{
  "d_model": 128,
  "head_dim": 64,
  "norm": "rmsnorm",
  "positions": "rope",
  "rope_base": 10000.0,
  "qk_norm": false,
  "parallel_block": false,
  "optimizer": "muon_variant",
  "lr": 0.00489,
  "lr_head": 0.00738,
  "warmup_steps": 200,
  "decay_fraction": 1.0,
  "final_lr_fraction": 0.0,
  "seq_len": 1024
}
Each number is 200 + 30 x the weight over the matrix's rms, rounded and kept within 0 to 999. Layers, rows and columns count from 0.

# layer 6 attention key, 128x128, rms 0.0539, rows 54-63, columns 0-127
163,194,200,192,169,161,251,234,174,272,161,147,210,216,207,217,144,184,279,193,167,145,199,184,203,188,184,238,218,218,216,165,210,184,238,171,235,216,133,230,210,190,196,197,166,204,224,217,190,160,247,239,203,182,179,154,233,182,269,264,174,222,228,242,177,157,171,225,168,197,194,202,204,183,203,211,172,297,223,243,178,168,165,153,226,203,229,246,168,190,266,218,187,196,186,127,151,160,193,218,182,200,197,167,196,186,160,197,159,120,220,190,214,150,297,195,221,222,195,236,217,180,256,171,175,184,162,136
241,168,191,209,249,254,210,187,237,206,221,203,150,224,268,212,187,221,166,198,182,250,229,257,177,173,194,204,238,216,201,200,201,211,196,214,184,193,207,182,176,186,188,145,216,209,226,266,167,240,198,216,249,178,193,209,215,126,134,195,255,213,205,231,177,258,173,283,169,212,187,211,193,198,185,210,218,285,150,207,197,222,205,165,257,161,157,189,145,188,259,198,181,158,158,231,181,197,155,253,162,212,164,156,149,222,182,237,186,241,251,190,194,204,198,196,182,146,236,143,169,185,226,151,236,192,233,198
172,168,155,162,258,255,197,221,154,169,219,177,270,277,197,222,214,164,177,182,206,229,193,180,232,206,191,174,130,237,195,157,197,205,219,191,193,190,250,252,167,172,217,170,180,189,197,257,242,249,210,180,187,191,213,203,176,277,237,205,253,221,221,245,226,220,193,152,221,171,210,195,97,219,225,194,185,201,246,205,224,195,257,200,191,150,202,182,247,138,186,190,172,202,179,196,197,111,244,173,199,150,232,219,235,200,205,137,214,196,178,232,130,189,247,190,237,113,235,199,223,230,242,271,203,175,181,221
231,215,195,191,244,180,223,229,230,206,243,235,196,211,229,195,256,193,174,222,225,199,166,204,201,220,194,232,151,239,229,157,243,210,174,197,175,192,176,216,198,200,144,166,173,147,267,189,218,201,187,156,154,207,154,246,269,245,209,188,135,244,274,240,198,177,194,195,185,230,189,202,230,186,234,145,213,200,177,225,204,224,223,177,193,197,212,189,215,188,195,161,216,210,246,175,248,173,126,220,240,143,210,172,230,159,221,195,182,178,247,149,235,209,239,259,148,199,182,212,206,176,160,186,235,213,177,188
257,178,203,137,264,145,214,152,258,198,171,182,207,161,183,279,235,177,165,206,231,152,177,210,139,207,174,239,208,225,234,204,215,177,187,196,173,103,169,225,193,160,223,171,174,202,185,194,220,211,201,219,191,223,193,163,198,242,230,149,224,172,198,190,204,225,174,249,215,184,164,177,218,228,145,212,192,221,160,218,177,179,202,150,174,194,220,194,208,201,254,194,221,221,185,162,150,222,196,222,158,280,188,240,212,160,229,221,223,221,159,142,227,245,181,162,217,196,192,178,195,158,192,203,214,192,205,216
190,193,242,200,155,186,211,177,204,221,182,160,222,211,207,232,223,230,217,227,180,232,184,230,152,219,100,215,198,154,246,189,177,196,223,231,218,203,219,201,196,235,168,147,192,136,268,209,206,200,169,145,263,208,217,193,229,230,253,151,186,173,182,171,110,215,168,225,204,213,186,240,157,197,173,218,215,205,169,190,217,167,200,203,200,225,208,177,203,197,196,228,164,200,174,216,225,257,170,234,162,173,190,228,218,138,225,201,192,205,210,217,157,202,222,148,207,183,194,208,193,160,184,208,221,170,154,174
191,227,193,211,195,207,211,164,234,171,202,198,166,180,198,227,182,233,184,200,189,197,141,234,197,189,170,189,158,225,225,191,215,167,185,229,179,242,223,223,220,178,208,148,235,208,238,159,229,204,209,242,187,187,209,162,133,207,181,181,222,214,194,184,192,201,205,160,159,159,189,224,272,187,216,252,177,208,171,158,187,185,205,193,131,194,122,209,144,200,163,259,228,242,252,211,206,129,236,165,198,241,203,152,228,276,210,206,200,210,164,166,238,274,238,196,232,161,158,247,225,238,184,222,237,200,183,224
220,190,207,200,215,194,217,197,168,162,188,247,212,259,197,216,266,183,183,197,200,247,221,201,229,212,180,174,223,226,198,215,238,273,173,199,185,193,170,207,213,215,261,164,227,191,225,182,235,246,204,209,159,219,217,187,185,171,165,226,145,123,203,217,209,171,153,228,140,237,152,188,237,154,197,241,211,204,219,235,238,228,190,173,229,138,201,208,214,152,162,216,170,206,245,197,177,175,242,127,236,162,211,157,235,141,199,198,147,234,165,121,176,161,225,235,245,206,133,241,230,175,213,218,211,271,215,153
155,221,214,222,133,216,168,135,208,194,183,227,217,180,174,228,138,199,214,177,233,231,88,159,276,177,160,272,182,234,232,191,222,130,112,180,253,208,232,244,183,258,202,259,224,177,235,162,259,193,232,257,177,190,170,178,214,200,202,242,168,144,175,197,182,195,169,258,166,211,177,246,167,225,209,215,180,225,185,189,205,252,181,160,185,184,215,185,191,175,195,134,214,184,258,214,204,214,210,143,181,147,239,184,168,214,232,269,222,267,180,242,267,200,172,194,239,210,221,145,231,157,179,251,159,206,158,155
180,141,242,205,215,188,202,159,205,247,185,203,185,159,138,195,199,162,199,143,182,231,197,184,199,176,167,221,193,209,224,190,181,201,232,193,201,177,138,204,224,237,201,187,217,214,216,182,167,254,206,209,245,126,184,162,149,139,253,157,214,231,216,210,196,200,212,232,116,276,125,236,207,162,202,196,236,234,214,214,186,238,207,209,229,211,247,238,175,228,256,173,242,271,142,204,254,230,209,215,164,233,171,227,174,171,140,194,268,226,253,164,192,212,309,221,199,182,206,168,228,185,183,155,195,170,135,191
# layer 6 attention query, 128x128, rms 0.0542, rows 55-63, columns 0-127
225,222,183,191,245,198,246,210,205,188,233,173,187,144,146,236,191,192,231,194,133,266,158,236,209,149,168,152,239,189,171,183,179,230,213,139,237,211,187,198,181,169,142,211,200,176,206,205,148,208,173,213,261,182,209,223,204,166,176,176,217,229,233,241,223,245,156,171,194,195,152,153,201,202,209,221,208,221,163,192,202,198,207,184,243,194,222,190,133,185,253,149,152,156,199,234,255,228,248,175,188,182,191,188,167,170,180,167,162,250,191,211,155,219,241,209,251,181,173,155,187,237,187,150,247,211,246,194
194,250,211,154,216,233,210,232,168,165,225,153,272,244,236,183,206,210,136,185,213,199,220,214,240,183,274,184,174,186,181,184,247,245,200,240,141,197,225,233,181,155,185,229,169,167,172,193,232,173,184,171,245,180,195,216,205,202,162,220,267,173,237,225,241,235,175,219,188,232,232,204,149,149,174,148,199,204,225,250,184,190,206,197,219,173,185,125,161,163,143,234,151,173,99,195,190,198,251,217,178,250,223,176,213,239,207,224,225,189,250,196,201,183,132,198,165,184,178,213,193,225,235,269,194,213,187,201
163,210,215,169,216,213,224,183,270,242,243,170,148,229,193,215,199,235,178,216,223,189,145,189,229,182,247,202,176,176,225,174,217,268,211,259,191,204,219,200,244,192,190,165,197,175,191,215,170,263,198,203,127,231,153,193,211,223,145,182,160,166,230,181,205,160,171,212,216,213,139,233,266,195,203,173,197,268,189,198,215,190,249,220,249,210,210,220,198,208,203,151,223,230,233,207,203,205,236,162,241,195,200,196,181,205,127,201,187,220,236,230,227,173,202,256,164,162,138,225,191,166,188,191,199,166,95,232
205,200,187,223,235,168,192,187,236,231,237,257,198,214,227,243,192,177,160,209,202,168,209,235,179,197,194,249,199,184,217,197,278,218,171,139,178,203,187,201,142,249,228,188,161,240,255,243,226,194,216,235,199,298,235,173,200,175,186,175,256,158,203,202,207,194,195,206,253,153,244,193,223,190,169,234,184,248,197,190,186,146,204,147,273,173,216,166,224,176,201,144,230,261,194,229,189,221,193,157,175,191,209,188,131,197,173,218,199,181,191,145,261,216,202,213,198,191,161,109,194,223,218,170,234,241,219,210
203,148,180,150,176,209,222,188,237,229,230,238,196,229,269,255,211,180,196,205,193,192,178,244,151,210,155,155,210,190,205,218,155,206,270,156,210,220,176,223,167,181,169,223,212,157,191,173,185,242,224,168,220,205,224,172,243,227,193,202,205,127,216,175,178,118,208,261,218,214,165,221,230,211,196,174,227,186,198,212,172,187,191,199,175,254,247,156,219,207,160,239,181,221,210,176,163,207,189,214,137,226,242,208,151,231,167,192,194,234,219,228,194,193,185,208,175,204,165,187,169,193,185,172,214,134,226,206
162,210,205,205,244,194,271,167,243,161,212,183,198,166,222,167,206,226,188,175,164,179,203,223,206,210,174,235,213,206,204,230,247,212,236,164,160,174,234,142,225,188,278,120,194,201,217,128,195,159,216,202,212,192,206,168,188,165,188,174,248,201,220,176,178,198,247,160,165,172,153,249,243,219,219,209,208,149,163,146,150,227,191,176,237,202,149,115,149,232,196,243,165,213,220,213,198,224,190,197,195,210,172,209,278,238,237,259,219,201,171,171,224,252,180,221,220,208,209,229,223,156,198,236,242,218,231,217
240,192,187,189,251,205,190,186,186,207,164,239,238,236,212,240,170,147,213,180,203,243,136,150,169,227,190,193,263,153,224,165,241,206,232,225,167,198,158,206,198,201,224,181,205,208,195,122,220,161,216,215,175,171,228,217,235,199,196,174,232,207,169,205,176,221,226,221,170,215,190,188,239,107,193,209,215,222,151,178,237,179,234,203,199,159,168,208,241,237,109,192,219,170,250,167,243,150,216,260,208,156,202,180,268,152,136,226,189,224,197,208,198,173,212,233,145,214,203,224,178,197,235,204,162,202,207,183
195,188,175,204,169,162,165,167,249,231,148,245,196,178,222,201,224,198,149,260,211,211,171,232,255,193,215,233,219,174,192,162,170,200,208,224,216,171,168,225,215,220,219,205,183,223,164,186,231,135,260,183,200,169,216,300,160,203,177,258,214,185,194,182,174,183,236,208,180,169,175,235,177,235,158,215,198,285,181,195,257,313,289,139,174,247,242,107,195,261,172,196,152,208,202,230,186,194,240,234,152,214,180,228,167,208,214,250,249,226,184,185,219,177,238,185,226,241,209,146,240,110,173,226,197,213,133,157
162,280,275,239,221,162,173,236,261,208,136,206,193,147,208,222,172,174,238,160,194,186,193,158,128,166,208,220,190,231,239,253,224,219,206,209,214,173,199,177,136,252,144,194,213,184,223,198,193,236,209,200,212,201,237,242,208,203,232,184,200,227,225,170,215,234,218,264,174,188,164,202,235,186,215,192,253,156,165,224,201,125,180,168,242,269,194,196,236,171,219,166,217,230,194,187,208,267,210,196,125,215,191,252,209,176,131,250,189,208,220,171,204,190,223,159,171,186,204,227,229,154,164,125,211,186,184,169
# layer 6 attention value, 128x128, rms 0.0538, rows 0-17, columns 0-127
171,215,215,226,160,185,136,220,163,220,180,237,226,190,187,195,229,138,243,246,161,159,231,129,228,225,229,165,225,162,211,158,162,223,269,251,224,218,212,173,161,202,216,184,158,233,193,145,198,206,188,153,214,198,130,190,190,272,165,214,202,208,247,150,204,192,205,246,179,167,241,166,172,186,251,156,195,180,154,228,187,247,183,191,187,171,169,238,170,236,138,229,199,221,182,210,209,211,194,129,196,170,162,235,245,158,208,121,183,230,209,207,189,201,223,149,195,246,179,160,173,124,155,187,169,189,164,217
161,174,210,212,205,174,212,120,206,209,181,204,223,235,227,224,170,177,200,202,204,221,236,206,195,245,136,169,188,212,212,171,182,208,169,208,210,265,205,201,226,243,195,183,188,210,244,209,191,264,186,234,172,191,195,201,200,172,240,248,199,255,259,215,195,150,181,211,196,169,172,233,271,215,201,227,165,160,180,131,201,188,218,222,249,208,238,183,170,189,209,217,152,194,266,203,228,212,176,203,218,203,241,165,214,201,194,231,163,143,187,200,205,234,193,192,169,196,192,222,266,220,256,193,250,235,216,187
253,216,198,234,206,194,225,164,203,213,148,230,210,230,218,133,185,208,176,226,134,188,141,183,174,229,257,213,179,212,191,217,222,189,205,196,186,193,202,123,199,129,206,218,218,186,194,162,206,178,187,184,185,249,239,231,212,225,182,227,266,166,217,168,160,168,130,234,206,230,192,236,223,232,251,214,237,231,174,216,169,199,215,234,207,207,206,173,207,186,183,199,161,195,223,192,187,256,205,229,199,198,227,187,159,225,168,224,257,226,166,239,287,167,224,208,202,240,205,195,238,165,207,220,251,204,154,210
239,189,219,188,160,146,216,179,182,260,180,229,218,212,192,179,171,186,246,187,198,198,164,176,252,199,157,155,138,196,196,222,253,222,233,182,257,140,212,258,249,207,183,252,163,198,218,203,231,227,174,192,167,263,208,215,225,205,230,239,193,156,146,177,185,147,209,183,216,191,202,171,204,208,202,205,180,240,181,213,173,191,229,191,192,184,197,184,183,236,130,195,235,233,208,222,160,247,244,210,184,204,198,202,169,219,176,211,157,174,164,183,134,162,181,153,230,187,240,211,271,286,179,186,213,183,260,188
236,139,186,210,198,219,168,236,216,229,169,198,157,198,261,99,172,173,207,218,206,177,198,230,179,225,227,250,206,199,198,175,210,182,212,168,207,249,169,170,223,286,223,215,227,218,243,189,190,189,227,216,194,165,196,219,210,281,228,170,193,187,193,176,200,199,247,215,241,175,161,159,206,224,196,250,219,248,187,229,221,172,220,157,183,175,165,194,200,219,146,202,207,199,206,192,113,207,161,182,177,188,219,154,217,208,238,221,178,186,251,193,194,231,212,210,195,224,197,245,167,157,197,170,168,211,228,231
246,200,153,195,177,159,192,253,126,223,230,218,189,196,199,239,233,209,146,164,259,251,205,184,240,193,172,162,216,244,185,172,190,212,208,200,193,256,187,181,225,212,211,231,157,147,219,187,192,184,221,237,189,244,182,174,209,227,215,220,180,229,215,208,181,139,181,208,208,157,167,173,202,227,215,233,176,269,229,224,240,241,151,167,202,170,188,137,256,247,223,243,192,193,177,204,181,200,217,168,193,231,116,199,218,219,234,179,214,207,149,193,171,267,183,154,240,164,240,211,219,185,232,210,207,171,257,186
224,165,217,161,250,216,176,211,219,236,236,223,216,167,230,284,178,256,203,196,139,193,224,147,149,227,169,201,215,211,228,137,211,157,214,225,215,160,181,210,220,188,235,208,216,177,203,120,158,153,151,218,246,199,186,196,188,229,237,192,180,159,210,216,193,205,174,196,161,151,239,246,257,227,217,220,207,162,211,217,252,199,238,195,280,246,176,163,212,178,198,180,213,168,205,164,151,236,214,160,147,193,191,204,250,200,218,219,221,200,194,215,168,214,194,254,174,203,253,220,106,213,223,251,188,222,200,222
191,240,200,214,200,215,254,196,148,196,181,237,166,274,229,197,157,195,218,127,230,184,192,189,202,229,187,220,155,253,170,219,219,230,208,260,228,205,184,211,188,183,166,213,201,178,193,196,205,156,187,221,261,143,186,202,197,212,216,204,168,291,220,243,210,230,198,217,132,171,236,142,154,138,230,229,202,244,200,148,202,245,231,203,185,163,224,240,168,188,190,267,180,138,238,154,189,187,224,270,165,207,217,167,230,276,248,234,205,207,177,95,161,180,193,201,240,161,223,207,208,180,236,220,178,228,224,210
180,232,184,173,188,212,177,232,186,231,191,174,189,232,207,171,225,169,166,181,210,224,204,188,172,278,173,178,176,200,206,149,214,280,177,161,220,199,167,256,164,181,242,251,211,181,205,193,190,201,169,161,186,171,185,184,154,178,187,175,259,212,183,241,214,240,197,212,197,181,289,256,189,155,173,197,230,171,204,226,216,205,197,208,219,240,165,191,185,180,198,189,221,225,179,206,225,197,179,168,240,217,135,216,211,192,204,172,212,142,215,231,271,207,177,228,200,198,188,241,184,214,192,220,183,232,190,206
154,204,174,244,190,159,246,136,253,197,159,170,217,253,242,191,194,193,182,158,118,198,247,157,182,152,207,202,231,179,243,191,212,246,208,225,210,222,202,205,239,153,201,187,220,209,178,166,214,175,180,220,224,177,203,205,221,250,232,270,256,170,217,189,217,200,216,194,230,265,220,191,204,230,234,230,210,213,230,206,225,217,249,246,215,207,164,188,191,203,206,246,196,207,227,192,252,159,136,164,161,210,201,206,192,176,174,148,155,196,213,171,154,190,255,215,182,170,208,141,181,206,230,179,223,152,212,192
233,193,152,243,219,246,202,161,169,159,186,193,219,233,216,230,204,257,206,169,176,194,210,231,193,149,188,164,195,150,213,218,199,238,181,212,185,208,270,202,157,250,160,196,190,232,196,191,187,207,175,199,195,183,193,155,214,156,226,212,172,198,135,190,150,225,164,218,174,259,242,265,193,182,246,198,165,221,211,209,193,222,190,215,254,196,198,215,214,249,206,191,198,187,178,221,232,153,213,190,206,196,152,190,208,259,199,160,197,213,205,234,248,209,193,229,208,182,221,223,233,269,227,152,213,133,121,167
231,182,172,178,220,181,164,209,258,214,198,182,210,169,210,206,240,170,159,188,176,191,185,146,230,202,269,266,247,216,192,229,179,235,190,230,188,223,190,238,195,203,167,219,225,245,171,215,173,225,188,217,191,203,254,242,134,195,231,161,154,239,186,268,194,225,190,179,228,169,229,216,252,235,179,168,263,235,221,166,230,208,213,228,207,224,174,209,217,230,199,206,203,202,241,201,260,185,303,219,197,219,152,221,242,178,255,165,236,217,186,187,182,183,193,174,190,208,192,181,149,219,223,231,212,227,139,204
226,178,200,212,226,193,180,161,167,191,206,198,178,158,194,207,182,193,177,225,195,250,180,205,188,202,150,171,196,278,204,178,230,205,142,234,218,160,208,194,193,244,172,162,169,213,261,215,223,285,221,155,214,189,201,195,215,189,167,143,227,173,178,185,191,222,232,260,206,141,199,177,187,251,168,216,225,178,191,243,238,192,259,239,241,140,199,233,246,223,204,221,169,177,175,213,201,248,223,192,188,184,237,150,226,151,161,184,170,219,184,169,181,158,228,172,182,219,151,268,221,159,212,215,228,204,209,238
210,206,234,120,185,178,173,219,221,189,140,169,208,194,209,221,209,177,218,242,261,203,182,211,234,228,236,190,172,239,252,175,216,225,238,245,241,188,259,240,207,183,186,204,192,204,196,184,156,197,143,160,160,178,185,172,205,156,188,220,220,162,220,205,221,185,181,177,184,179,158,201,178,212,189,214,146,138,230,158,192,135,226,194,268,201,173,162,180,168,187,222,173,198,230,228,201,145,240,174,166,170,241,196,201,232,179,144,214,232,160,170,264,183,165,225,169,190,227,239,206,163,244,141,160,226,237,189
182,225,178,239,187,230,204,211,172,213,178,229,206,210,159,246,237,173,217,246,163,146,216,218,221,224,256,221,252,174,206,215,247,178,171,170,271,161,250,222,180,134,226,213,183,205,201,236,229,240,195,208,253,212,178,187,176,176,167,266,191,173,174,220,162,175,195,204,203,200,192,195,217,248,207,214,199,235,195,214,271,175,202,165,184,216,160,228,183,171,236,156,169,179,215,165,178,185,218,206,211,196,254,205,169,216,178,197,156,173,220,226,209,206,153,172,211,162,171,225,197,156,255,194,149,248,191,141
210,237,169,169,130,176,241,232,215,186,206,216,230,174,244,154,189,200,217,222,196,201,168,162,194,143,201,164,213,166,202,175,236,207,182,205,185,224,217,224,172,183,198,203,180,173,258,243,240,166,164,257,173,191,166,140,232,184,220,205,200,222,157,177,169,190,178,218,244,240,228,200,199,199,170,223,191,184,278,210,175,202,173,159,179,218,200,219,222,231,151,170,207,251,176,175,220,208,222,215,197,213,200,196,185,240,184,214,215,234,216,244,145,185,199,160,237,129,182,135,169,200,258,229,162,212,227,184
179,170,232,191,186,234,219,220,210,184,222,218,184,224,147,171,181,208,199,199,217,223,246,156,206,235,193,198,233,219,185,240,188,233,236,231,207,203,195,175,196,146,196,200,172,271,218,233,248,212,205,221,136,275,198,172,256,208,238,264,197,222,201,185,259,239,198,239,210,169,186,166,221,212,267,183,231,211,173,238,168,184,205,215,288,201,206,200,163,187,190,202,189,225,229,194,183,173,174,182,266,148,197,109,234,173,222,227,219,169,200,211,290,212,221,167,152,243,191,226,242,191,220,149,154,204,177,230
207,203,188,150,234,183,186,170,257,185,194,179,164,218,178,203,221,228,239,174,180,161,169,169,210,191,202,252,193,262,192,211,193,201,188,232,198,195,224,197,189,174,176,147,196,137,137,284,213,235,188,199,178,203,158,247,261,217,251,212,188,168,258,223,188,155,200,203,220,239,221,186,219,225,178,161,195,196,247,180,289,208,235,220,145,195,230,222,239,196,211,220,245,216,140,179,192,180,212,162,202,261,222,211,256,198,196,157,188,205,156,154,142,171,216,214,262,186,231,206,196,138,211,186,163,167,211,162
# layer 6 attention output (transposed), 128x128, rms 0.0678, rows 0-17, columns 0-127
243,220,188,192,185,183,212,174,219,183,162,149,193,202,189,193,130,182,196,187,203,279,170,263,195,201,207,234,160,235,210,186,247,187,218,136,174,160,170,190,169,145,212,185,182,169,231,182,216,183,265,214,202,186,220,172,187,191,174,164,200,209,200,194,162,222,178,139,211,224,203,214,221,210,191,227,210,213,238,161,185,232,217,174,258,234,196,167,205,252,230,174,195,213,194,211,231,213,216,175,181,258,191,175,180,203,204,280,188,156,223,195,179,186,193,238,231,129,232,204,194,223,246,187,248,252,300,107
223,212,163,205,214,181,202,230,164,237,232,205,200,207,194,189,221,232,239,239,208,141,194,221,168,198,225,226,212,192,223,236,187,209,207,219,195,144,185,182,160,210,209,226,168,165,156,210,191,146,238,176,270,259,204,179,265,218,192,174,203,213,175,240,182,207,251,229,184,237,190,179,165,170,180,152,209,234,226,275,214,220,197,166,219,174,175,273,188,198,185,170,216,260,201,172,154,220,192,187,200,166,199,189,193,220,179,171,194,187,213,187,137,212,213,151,213,171,198,195,177,208,180,193,210,164,113,194
198,180,172,184,167,201,146,189,227,217,194,105,217,202,234,224,235,208,197,151,285,193,223,203,233,206,202,239,185,256,192,194,203,215,177,206,212,227,192,202,182,220,180,196,179,203,161,168,202,224,200,193,169,171,178,194,169,112,198,165,163,221,182,232,225,209,222,235,180,153,194,221,191,154,183,203,178,135,255,147,213,141,234,166,197,178,240,255,175,185,193,210,232,173,231,197,248,182,231,226,178,181,212,232,236,223,240,212,106,186,242,167,179,210,188,192,201,194,228,182,177,221,229,127,194,139,201,213
136,252,207,244,220,222,215,198,255,198,212,144,161,214,173,185,253,207,197,250,167,242,253,215,193,213,169,251,278,191,269,156,199,169,194,246,159,213,182,190,131,193,245,115,204,221,153,198,182,205,250,192,233,192,167,233,209,220,191,176,249,226,175,213,162,204,185,208,183,203,164,265,205,187,159,152,197,145,187,173,200,208,195,178,150,213,201,201,237,148,177,219,188,163,188,248,207,241,163,201,260,183,212,170,195,156,222,226,201,247,215,151,215,196,230,186,194,229,185,221,195,161,164,233,207,190,180,242
159,278,179,183,192,162,218,167,190,175,208,267,249,221,173,224,214,150,216,185,181,225,161,229,219,229,190,188,191,234,212,218,196,205,203,194,197,215,207,189,196,149,194,205,214,163,140,209,220,166,186,165,163,162,219,204,176,142,163,208,155,219,191,196,186,250,193,193,157,214,227,232,198,202,208,250,155,148,216,167,202,229,238,261,207,201,226,192,248,163,202,248,188,223,182,174,229,198,221,224,184,230,211,205,240,186,223,221,202,247,181,204,224,194,164,210,199,164,243,139,180,218,224,260,163,218,144,166
174,211,249,204,233,222,196,227,253,139,175,242,178,246,251,190,201,146,238,220,211,223,206,249,179,177,188,245,157,167,180,170,198,221,193,208,225,207,184,252,217,206,203,190,193,226,199,220,227,201,202,195,235,186,181,221,221,164,240,185,191,222,191,212,217,210,216,163,172,194,245,223,203,203,221,152,229,190,198,221,205,251,284,217,201,252,213,183,192,146,242,166,223,226,167,222,187,192,204,183,211,212,226,197,191,208,160,216,203,181,209,244,162,137,231,208,222,217,124,182,205,211,140,237,184,184,133,201
195,258,176,192,165,221,198,178,173,225,170,182,242,204,215,137,170,214,230,206,210,213,196,219,257,183,169,161,219,260,220,211,169,185,188,188,196,259,210,211,227,225,185,242,181,235,210,203,258,234,201,223,191,149,195,200,177,142,197,260,203,227,137,201,182,198,214,154,181,178,225,136,127,210,276,183,224,214,172,176,202,218,149,153,176,185,179,229,251,200,240,239,184,182,177,200,149,159,162,197,221,254,220,164,188,176,226,211,210,208,227,180,154,151,195,178,164,183,154,182,191,211,183,208,189,168,198,154
207,215,154,121,211,244,153,215,249,221,210,267,250,135,265,191,194,217,218,280,248,254,180,176,212,177,189,189,206,194,233,182,158,164,187,211,223,153,241,192,205,196,260,203,221,254,250,197,175,200,265,182,182,202,235,188,235,204,165,210,163,137,190,187,209,197,208,182,220,196,241,270,199,225,178,183,197,145,188,235,242,169,175,195,225,224,216,230,250,187,211,206,213,245,212,225,158,177,226,192,146,173,262,218,201,153,204,201,223,199,216,216,254,178,233,270,207,254,193,188,198,231,177,218,175,227,172,201
228,190,219,274,232,140,220,206,227,205,199,235,227,161,190,216,176,206,219,185,168,230,189,197,236,158,239,241,180,211,212,212,169,191,224,219,212,202,190,174,238,179,175,192,194,204,282,204,203,235,261,246,179,196,219,204,195,209,207,218,155,188,238,162,211,177,217,188,155,167,166,123,153,225,179,224,156,212,157,176,172,179,223,187,225,167,195,182,200,223,181,218,189,190,213,177,164,218,255,185,190,192,209,122,201,235,195,207,160,212,158,203,141,230,219,194,182,194,170,192,188,191,233,231,205,207,186,229
159,239,180,152,192,197,188,211,187,190,208,196,212,193,180,226,214,219,220,236,258,179,130,224,221,279,221,188,165,187,184,184,190,172,200,200,216,216,195,219,191,254,219,269,169,224,179,165,133,183,244,186,201,160,148,247,198,177,175,204,168,245,170,229,187,152,205,192,213,200,189,198,184,199,214,246,161,185,207,162,195,231,178,148,189,189,211,243,202,214,158,139,206,195,226,170,209,236,203,219,237,186,175,185,183,211,200,241,217,153,233,215,231,187,206,248,209,154,202,242,207,222,209,169,190,246,170,193
238,239,202,201,200,183,214,246,217,213,247,195,214,228,233,209,245,216,188,189,250,204,215,206,205,232,261,231,232,230,193,210,216,184,184,198,213,224,219,228,194,224,263,269,200,251,244,196,209,191,190,193,249,201,169,233,195,217,213,200,216,233,268,184,252,133,206,219,251,198,160,177,213,205,173,202,224,217,163,201,188,244,185,244,221,210,143,219,148,203,239,160,180,205,251,188,192,197,227,200,204,186,174,217,199,145,160,207,178,180,155,214,196,201,197,212,190,250,196,180,206,165,200,205,188,186,242,275
188,169,299,199,195,262,202,215,149,210,231,210,247,198,225,235,162,159,176,215,198,233,218,178,183,208,200,192,161,164,234,208,192,160,173,183,220,181,150,222,181,199,192,244,204,202,209,132,242,199,178,184,215,195,182,193,206,201,229,229,216,197,218,224,194,197,216,185,210,169,204,183,177,168,166,221,169,230,191,170,178,209,229,203,228,217,221,239,226,201,207,220,181,165,151,210,161,209,171,245,194,242,270,182,198,198,149,218,184,205,193,198,202,230,179,194,141,255,208,236,267,202,234,179,201,164,214,198
191,212,157,257,206,213,187,237,198,171,224,134,260,197,195,193,218,162,246,191,236,163,289,184,224,200,217,222,185,180,205,213,160,193,182,215,247,196,233,150,221,181,248,141,220,163,139,223,200,173,253,198,223,257,238,205,175,257,182,273,163,218,209,234,215,270,210,168,208,206,184,256,188,191,235,183,180,257,228,224,182,188,202,243,191,213,206,236,194,206,209,193,219,198,188,235,183,165,160,159,160,228,223,154,193,235,257,211,204,190,251,215,220,217,148,224,189,182,208,166,245,209,165,178,183,220,191,234
179,221,178,223,207,212,198,196,206,215,223,222,175,180,209,182,227,212,183,181,169,211,241,236,248,124,154,198,199,196,161,206,140,185,126,157,194,217,129,196,208,210,174,265,239,221,205,193,188,176,230,230,182,200,163,167,235,186,241,250,159,189,213,206,195,147,186,215,202,249,173,266,171,142,172,252,260,241,186,253,218,214,199,198,178,178,225,203,241,174,262,208,227,244,241,199,179,229,194,174,228,188,140,186,214,197,236,257,181,232,199,223,177,206,174,231,212,203,161,203,187,199,189,189,261,188,196,195
182,165,206,179,194,150,173,186,195,221,187,160,164,236,202,169,188,175,193,177,198,232,195,185,227,189,186,171,160,255,213,217,151,221,194,191,163,210,192,196,237,222,188,227,244,180,204,139,197,236,177,234,257,207,223,209,217,176,173,210,205,196,210,212,229,196,179,201,163,220,165,171,201,270,130,187,201,164,213,206,198,204,159,254,263,168,185,174,215,219,192,178,223,263,159,263,218,246,174,190,248,217,198,218,219,211,216,178,214,184,147,181,161,205,258,208,203,159,204,241,220,203,164,208,236,162,196,266
206,192,216,194,198,193,212,226,196,217,190,188,159,202,150,217,229,218,216,173,180,202,221,229,173,131,234,200,208,148,177,232,188,239,218,194,214,219,205,202,182,167,179,210,186,281,148,165,170,212,212,196,216,193,204,254,180,186,168,196,241,171,192,177,236,191,193,177,167,196,166,204,245,232,233,205,217,184,187,128,153,242,220,165,162,247,179,228,198,164,202,183,229,218,218,270,192,221,191,197,181,223,206,228,187,205,152,191,204,168,207,160,240,221,228,225,173,255,197,251,181,236,172,181,174,181,175,185
286,217,200,206,230,164,211,213,200,199,193,192,182,185,201,202,221,202,165,203,208,186,186,256,178,202,131,193,214,220,203,209,191,202,191,213,216,195,183,212,178,239,180,190,256,152,231,215,211,174,195,152,225,190,205,211,166,204,220,162,165,178,161,190,224,214,229,245,218,245,206,285,200,189,172,210,138,228,223,214,165,203,193,203,217,146,180,208,220,180,201,158,172,198,187,145,203,264,182,168,175,240,252,234,194,208,238,173,147,189,187,144,173,266,181,230,242,203,223,134,122,169,223,254,224,210,191,145
146,158,174,180,191,201,184,216,196,188,203,215,230,192,224,198,194,164,169,248,225,202,188,221,211,191,149,173,221,140,158,200,175,205,180,177,184,211,204,199,220,251,193,187,199,228,187,136,210,158,215,203,226,174,228,203,148,193,155,182,210,228,140,152,186,202,242,174,171,192,165,217,201,142,224,203,230,192,181,208,215,201,167,199,182,197,193,196,178,244,180,209,192,175,192,212,202,251,177,249,160,169,189,203,188,176,204,233,241,205,179,258,215,183,226,208,173,238,173,202,289,289,220,147,229,225,222,228